Weights of a small transformer language model: LayerNorm before each block, no biases in attention or MLP.
Each number is 128 + 32 x the weight over its row's rms, rounded and kept within 0 to 255. Layers, rows and columns count from 0. Numbers have three digits each. The size before them is the row's rms in percent of the matrix's.

# down: layer 7 MLP down (transposed), 1280x320, rms 0.0626, rows 175-212, columns 0-79
# up: layer 7 MLP up, 1280x320, rms 0.078, rows 176-213, columns 0-79
down175 096:096128173191124146104137112131128122104072078122093157155139152152134101152178139117160139119104122118155104127148118100153050140177116093150128145152100105159134137116112161104159156135108147107136154171158113152116184098113131085090174171
up176 101:089180151122155118076078159177064132133086159147065167128104224107109142189118155121123157151143114212147133159139103126096117122125166181080110112133168150088127130067127075116146140124123158103114085098116117198150171140136067160156145115
down176 096:130115090155123104123073089114091146114120160133216148168092136148113117125070112154136065113154164136135150155065106163097059116132129158115099139135167116161070078127154160147171146108180085053100128098137167148161210089085137112140186176
up177 095:158158146144148108077129110157096141111112108092129165107135167140146114156086125141079118122111187113162118200132103166138151164139152114162099153133153144120169059097087188162112164120096099117097113094112130115218085106097093158148134084
down177 089:174098205141098148101150111149178135152117172159157145156047103154128115095186117124114089126115137167134141081152132143121067143187163127170103129185096086114084124195070037149157107117129167122085172162121173113113144109126086071142110203
up178 094:108098136121074131133132162113158143095156153135157103066115088127124127113107134104162097181073160103094084141062038128176163118107139116141155145124082080126143127140131115151100109097084134149133139129151151114143123132139140153085124152
down178 091:147128092122041128134124110166061155124074150127126133158158065125123124165094172162129074071148100173095108198159149139162160126101070164163107132133172161098147089142151135136101096156202163078075138105101151101160151172146198201138171136
up179 101:155165107170091124093233110099061122101156105109111157033152118110149117116165115134127157125125104123130151166116136160103167067143048086183117098149128154120126117173110072164093138154084112114133159118168126079125061128084128063120146190
down179 098:139101105156115137154132152115060119110110143155135094165164114047127176098130139127091141086091109138130102099108125110092094110170118129123124129133119155063108113174129154157167113130141191122105138148102181115158141103145174130123094140
up180 093:204107080154173120099164153138143164134186141097150098148091140129069125094155143079182056096183146141184071127108115114029178089168082126121128077071097054093096108124111095059102077153172115152093123118136091083154118113128134105104135135
down180 105:145085106156160174155161129166147118138172128150154178140121166141168123117081109118159110088157126143093109111184126105131146076135157137172197102110062096099125093122148145143153175096101068110106109074180144107108095135174075155107126080
up181 101:107157085117220148111077116153098086141108142143101054091096095075167044186104174157119096118114133168091068066177077152142196147097119152116135106109147178136065123116111102069174117166109113117113126071115126117134161098076145171068105131
down181 098:071064115151081159091141169145118114050105136102130121137131137163181140102153118141141150107086124184102066163095093148148088073076087157117096142145155121152142132140136191125169135084114111153097087105164121161100147117096147110201133073
up182 106:150051077151155117119098157121144107133168158139162144082133165125191130117063105135172165150138214121134169155168143084146101141097156180131102063177129115118151123166156119124127154077082119162119100107072076113137158050163097067112156148
down182 104:130144064158134134084153079113142127089170156050086115181086201192139122158172163191079144165147132141104120161110108116149110074114132146158108094135159134106115120167117168164171126110138124114132150129167097120102091103150131165114105097
up183 099:164101115126124139090133112130186171093110116169132152114146097102156113102118118143232137133137154076101128089165123097140149126075152138136166054124151059141187179115077117119123094103106095108108095138132116127162144135157197076142194095
down183 097:098137083152114110137133115145054088106115070144138106074110125111068145092152114155115140131162142070087121146103109134167126170136161164094127138087170086114136138098151131135136124143161180125142127145107127135202154143110131133080119088
up184 100:156153190127143156147167119164105099151074130126124110071100167150051067115106156116119128127097098091114115156103098076111147175079091128209092141146162157094199129172142085143154075088109139133119136151138177153138194140183149196159072167
down184 106:120133137070114160147155123157102157110139164159105137107132182129159100141179194123090149137127112124113175098079109139143161193146097103108130153169144179141112086114134098141154096095108090127099091129119147107077072143113114106099151170
up185 103:122076052183175116157138155123109199130093172152120195137161137140128157164135128106099127065109106188135102120125109049138150047088128066081137145128100151156128107137123095097081179153120112107093196099098132192104175161127133134138121154
down185 102:110138149095096112103097128128133112143115099093068143188105112109095104170142164166156149132101177144089155168093093201144139128114112125121108154160122220131072138132161171161096134116116168074128058137109106107089124095173087124102130131
up186 096:121080061106147098156154043144060108110149154133148130181120109172174165095135130183171095126103108116107109086126164133153100081043093160127153163121098113113096170128100168111140121243156113122123113036138108148125104153155137088169152170
down186 097:101145130101132049097109130165142121151083112105096168104173135099171085152098128092087130149176113143162140106122074110100121127144141127096090147170115119142097086091160138182158091128112120150101198138138096125078156092183088125143111135
up187 099:154105091117093165169112106141169131169142145145187127107125098029146100164142135127146106117099179122144142124107229090076184097142104058106093134114121166107192121142149177097146090132071192074155177134152100146127157134133179087136137081
down187 097:148132075104152137085130106129119103171099130139137086127150101072157162136176126162135135137170119145154139114154091157135144187135174120093133124152114069148053104116097178111087112136064133150133104146108151164146072129083030182164194087
up188 104:121144110101106135140100111160135180190119149109119113122133079113137198113113051151173116135110146114071142130114102124140144106147152158168144141144112099102129168133117082155107148120120110146114149164163149105166095056146127178083087166
down188 104:138106140095116111132151154120134137121140094122178062096153121162128126062130130147083142101141155194115106131147131153105051124107111168133105130132113152096154095084201151087106173074145103059161115134112112117118109105181087147062095142
up189 101:128138081169136116123198092137113072132099136073141160089126111100110117136143165133111135124091135153102120153122139169144194143057143067113139137069098192202137156155109139122123089168106165168088123132133084074125193148171080105157147177
down189 099:110145122186120092190111110130104126156128128079162151105172125083116175131117205133100108110114078059091158108128172127065119123126099129133126137137061167127151111155159174073109156200091111130112091205195147113139141125124166105075168116
up190 107:130162120116128111116186210148115103162097097120099161066098161140171126123147098140129155159122151132158120140162151155118166107182131140121175163089162127146140152159148159093116053158183134114129135160134119085140085111158140111097175129
down190 112:083105163139103127140162170146183103119080169138111109114091090184129106152143114155121134120105189128109190087135136154149118149156098115142138102126139099165125151155107172122096128190115084136143165120163153085083100139123110105111137132
up191 090:126146131074063136096053101138144114141130095049131140104121126125097155179090108173177069155179106140140142153135102118088118206124177146169121188163139154140151110077156154123178118137111139147114141112118144105138068074134155064136134118
down191 093:148145149167118117117101113163061092055138119177115096094140180088086051116119111121143122128075131134154090090155119150154142134128109148090091118133153079130179072110105132139167132161101121134100158181102187109147124142118110171128166080
up192 095:081160099160147167125105161120118101151104113099137071113116146076056104098104114145150135094131106083132149115132142060122147138095085159156129129144164137190122090067017122104118223150111110149068122122098102081118156136105125105137161184
down192 094:131127065141098114157126153099104066119105124128105111186120143135092091160203110103165111131132109142103099108097078131175100125152195139113156174114110065156174115111137126110119108151119180120152107040146128143164108082142060178125166101
up193 102:135063201109098087114110124155118078187091131113149208132129129086122120145154122135112134112077134131148138167093131156129093153175172108152127127135152047081164087131103120126116051194089125140145130057064130135104048137121163145174165134
down193 099:129159115113132107101170191099122145139082111088091116117149155126169083123131126186184186142064147123135202164178112173119162078137121113124154105146124095125107178127067156132177134105140087165180179091092166123159116093088102105216121135
up194 102:121141162126201110111082221084148088179149149128150158145124085134155165155109087066198085134154150143115142083088096076123112115123094134147105156079130126096111092091161143154168147124125104174113159168140111137101159121078139215192179118
down194 100:083166092108081144076092143121100138093115154162134160077184191151107142136110172164073080111138131180122144120129133145128126134103132110119125181117100098053155129109133150124078151147137162128103091131138117185138163182126124141109164160
up195 102:131163131166084111149136114114124133134174153093116109095160142148152139158136124126172141140125096201147139131144130101131107153125204123163192124159094098094146083135045113104148169082082087054173116183163091154096086122130146101081092160
down195 105:156148165154148169140101122164136146091097133127155073116160100151122101083113137125183190126124168157109163160104110152098134127126131083141108152078079166116126146095112097100104176123126106078115116094118106162138097170122086144059108159
up196 101:154106099141119110114116123112167098130090176114114091102150122113131142107166106144145154204137149109196132066176147114083140127134171127096150087158091108069148195167126072163149117082171162033071151080131117072122125117107118126082130060
down196 092:157101137114168130140148145114156162143144115153144156188138112155118159086128129104091141170120134146099102172105167110106139148140149067102116160119131141116068122061130135100177132171106112079152163088156088103119126135127112057166116159
up197 105:080178149101168163122145116144119095094076234123157135157103115160186093062129140160150128110114080125150177115164166131100145153097192148126163118134105135134109166103108136105138097182169147158132144186147145140101157163077152164148101176
down197 098:181108096140108082173119080156075088112138077173137082103177084101119114126133115143142122168128160150077100140132116163171080086125129118141106144180126124130123052097103160146119144110111169147129159146138128137150074119132109130164140132
up198 097:086088142118219129127132174115120139129107193066109123131108189025101085133134127126080122099120078113123126079082140129115089143143156114127139108147117078200112100111093105081121159130111102182148096146188124101145128164080048111136039149
down198 095:142168129123143114115110198154157081129084103076149127158119171163139152134114161117089148069086140165099137132140108125156177119088100192088121106140093141126134142148131140133186136096097151092128069188112133133109121110115136168130144086
up199 098:094110201099080144104149159126101136155069131128159202126137125164165164133052107182142191130169068167149121155169121131117134120158100158111146105103051139125131167166079095118158143073136126138113126161135071131151167159119115080108110155
down199 096:159130129094122152078120143187118151090106111139111150180152171151190141156039115096089093111154079162155114148162171117103151113125137107106146102048131147126115110174113119110149135125134187143141109099172146092110061172170148132049160128
up200 096:100161039121115126136155128059159079172121114163136167153046119190168101099114165129060108160111149083120163109108127138063076122195124093117158090116124160118057115163109118182120098108160131153142132167169146114114178149141106104145135148
down200 088:138144188152156159107126164133121116093148124147120188090164174098138102146166063110208191147054175139122116136129135095158155108166150068091139108116124158092161160114054071141148074147071100106128139127151095146121124152104052079116134095
up201 095:158168172129177124149112098130128081143140171166102103126166115114082140098154052115125130151161120078135142167168114118069078120112183136137150149137090130199112087129122133173178167155123109105115181091047150146128122120170127122102203155
down201 092:179139148131105087108127159119100129140098142147136137113140139056149145125133198077157154121141128109092213146099103176152162120141081136126125146163158130084113104150078139103143121134141173096129163153124098133137167130162087068111109157
up202 101:119128123087093142179113079140132151088131099124084140118113103165077123149131148123111133133112152154120091182109075121143113156073134101079112092167115045148141190109116168152094127117132158146133223147144121075143127141079112144121069071
down202 100:158114086129131100169071102120097175060160164103153129141164124163106143116147108141138113146094125119102129138198133123149134102093116139125138073154168180167106198113136112111049145145166164116206133150105154115168151152140129138154125084
up203 105:211141163084191082117192172114105092085138127083144102097173095142208155157153081068124128159143122103104085135101145166121134109086115118150113079131077149069118133136200151100166111207201160091103151157203138140045141139140140147117167129
down203 109:112111171090107082156185073108193134158164167136124137143199117159147095154135109162121150167076170144204123101110148102163081131080139105141068142114167127145138110147135128090146166124084123101139109192158113117164071119159082098155151157
up204 101:129161107055153129158129062182100138110130145142147135094124072158099148201101070085121181177121071164140153116115154071140105140100176149157138113109099159129081181160157159111184104126097113035136078106100130122151104103153133152106126078
down204 097:126165144139128127136138121195119130189145121157101178112155158142168113131137129078104103168077095105117098152161079173119109222126087152129101149112090148086162053127200131118106125114159128144116180122190111170129140110063110099126118163
up205 098:104116108135133168092213133168120146149110106082125103122122118119082146142095127185098142129162123155183148120100133097189087134104170072120152160174095073155075113140093150115177148197187096138096138129127129168116156124124143100144090111
down205 099:137169123124125112120159111120119095152102154157191136094130129134146112130124133068127135119125124151095133149136139074117141170118148171121121153117145168166095146123159125169142136121130071142113140158118127153135139095141121136105059095
up206 097:127172125135126129166140118147174127102118080141065103093122150136071072136119159122141145104112128164052100207138167156087136166092104122228183098108132149119116110209062078117115111149167074190129103126073110139173157136114106172134176119
down206 098:128154097152138168107129146112178139121151159089178123118114144125139136151158137059122095134147183107162149138100100141111104163149130121115062114129123059142134107117134206155116103155105189130125137097128103118118156144127190174099125173
up207 091:181106171167203091120065129124118127099137112151102136129112151154077115132194158153120126120091071113170114079143147159141118155090150114180119077148120135125082133146115082047192154098142153076158101108092129092185183145115141137124106080
down207 088:214111156109101141187123100131116126126111144174102104151130170139121147153141099143128168154121121100066172115146129163176112148157145126154160123084073127170152077145107159094136142153083115107150112142113161129146139195172125101116136178
up208 098:095135128139182108141083152117150076136129142126095147158102120086112092166163124096134107077140101162157110084153172177113144094179080161146088100073118164139099125124136153149114120082147143142139171130118109086120181158111165129170106223
down208 098:140121169118168086171115172070108128174156147102161152121144124126109145142105101089255147055145104146216131116066055156106140181111142110169174174084090155059076095106135113121087127088145109153147147173140109105089133089099086134068064134
up209 094:106147109054175129132130104145124164068115123087147168161071156158096059108086121123105148163114108164115132097174156124139150132109185182107115063082122135062176127139116124135098114109106106125155057173125143166138095131147103126166141131
down209 095:124141106138093115075093148111172109199122165127111104111115098105066143134134088096149164103075127102147112137093135157134099139143140144127072147157131138146107171179136111150115146131114132130158135104134150152143165102113170126143118135
up210 096:114164122128120139135114085153155043176176145148085125131138080151118157070128102190149120155177169078081091133119094160078159095136094133147173116138102077096127121145178117128118123155064081144076124129122086136143158093090145119189140166
down210 101:147192091147149177081139101139115120203120101109144125112151124159100172099107091138077104058119026135094155132158150154168187139139085134107150117130113158107069115119070092091071174101096171105142156120173192134123091052137126116127072138
up211 095:159091170116128180109057163189178143110114151132162081109166143145155107097076163097123142092132140101214069091080156109093090125071131100160123125139116079139113053098083108124108131130126112106122053113176105149166099136149109130134167128
down211 093:148178186184142094142184129113101126143117195091118094121101121121145119182171115131149130136134105127043168135175086165121191168175168113116138122098149138080129191133112122166094110119161143129159174131092171147082098094115135167084121091
up212 104:131162121120136140113147222134034168164175131121125140146145103071122123194155102145095098161097086122138092112137119124168050166120115083163163098118145097101145148189097111128164116080130183101137192072118127164169120160116163141180144086
down212 105:165146119162121169141095107188142155171118114115148146077172132172089139106172067091055131084165142082110056131145095095089116122093152133117151112224163105161164142139139154129070142132108074105156143150087157094092141136125125086095104086
up213 096:109143097107094160118145056173178115173119131127116139182093135117141115097103112100122141095107106137152095082171143180119109145107081170085164122110170188135132169130066172157124160078173162143150120125104093092179131103139218195099159168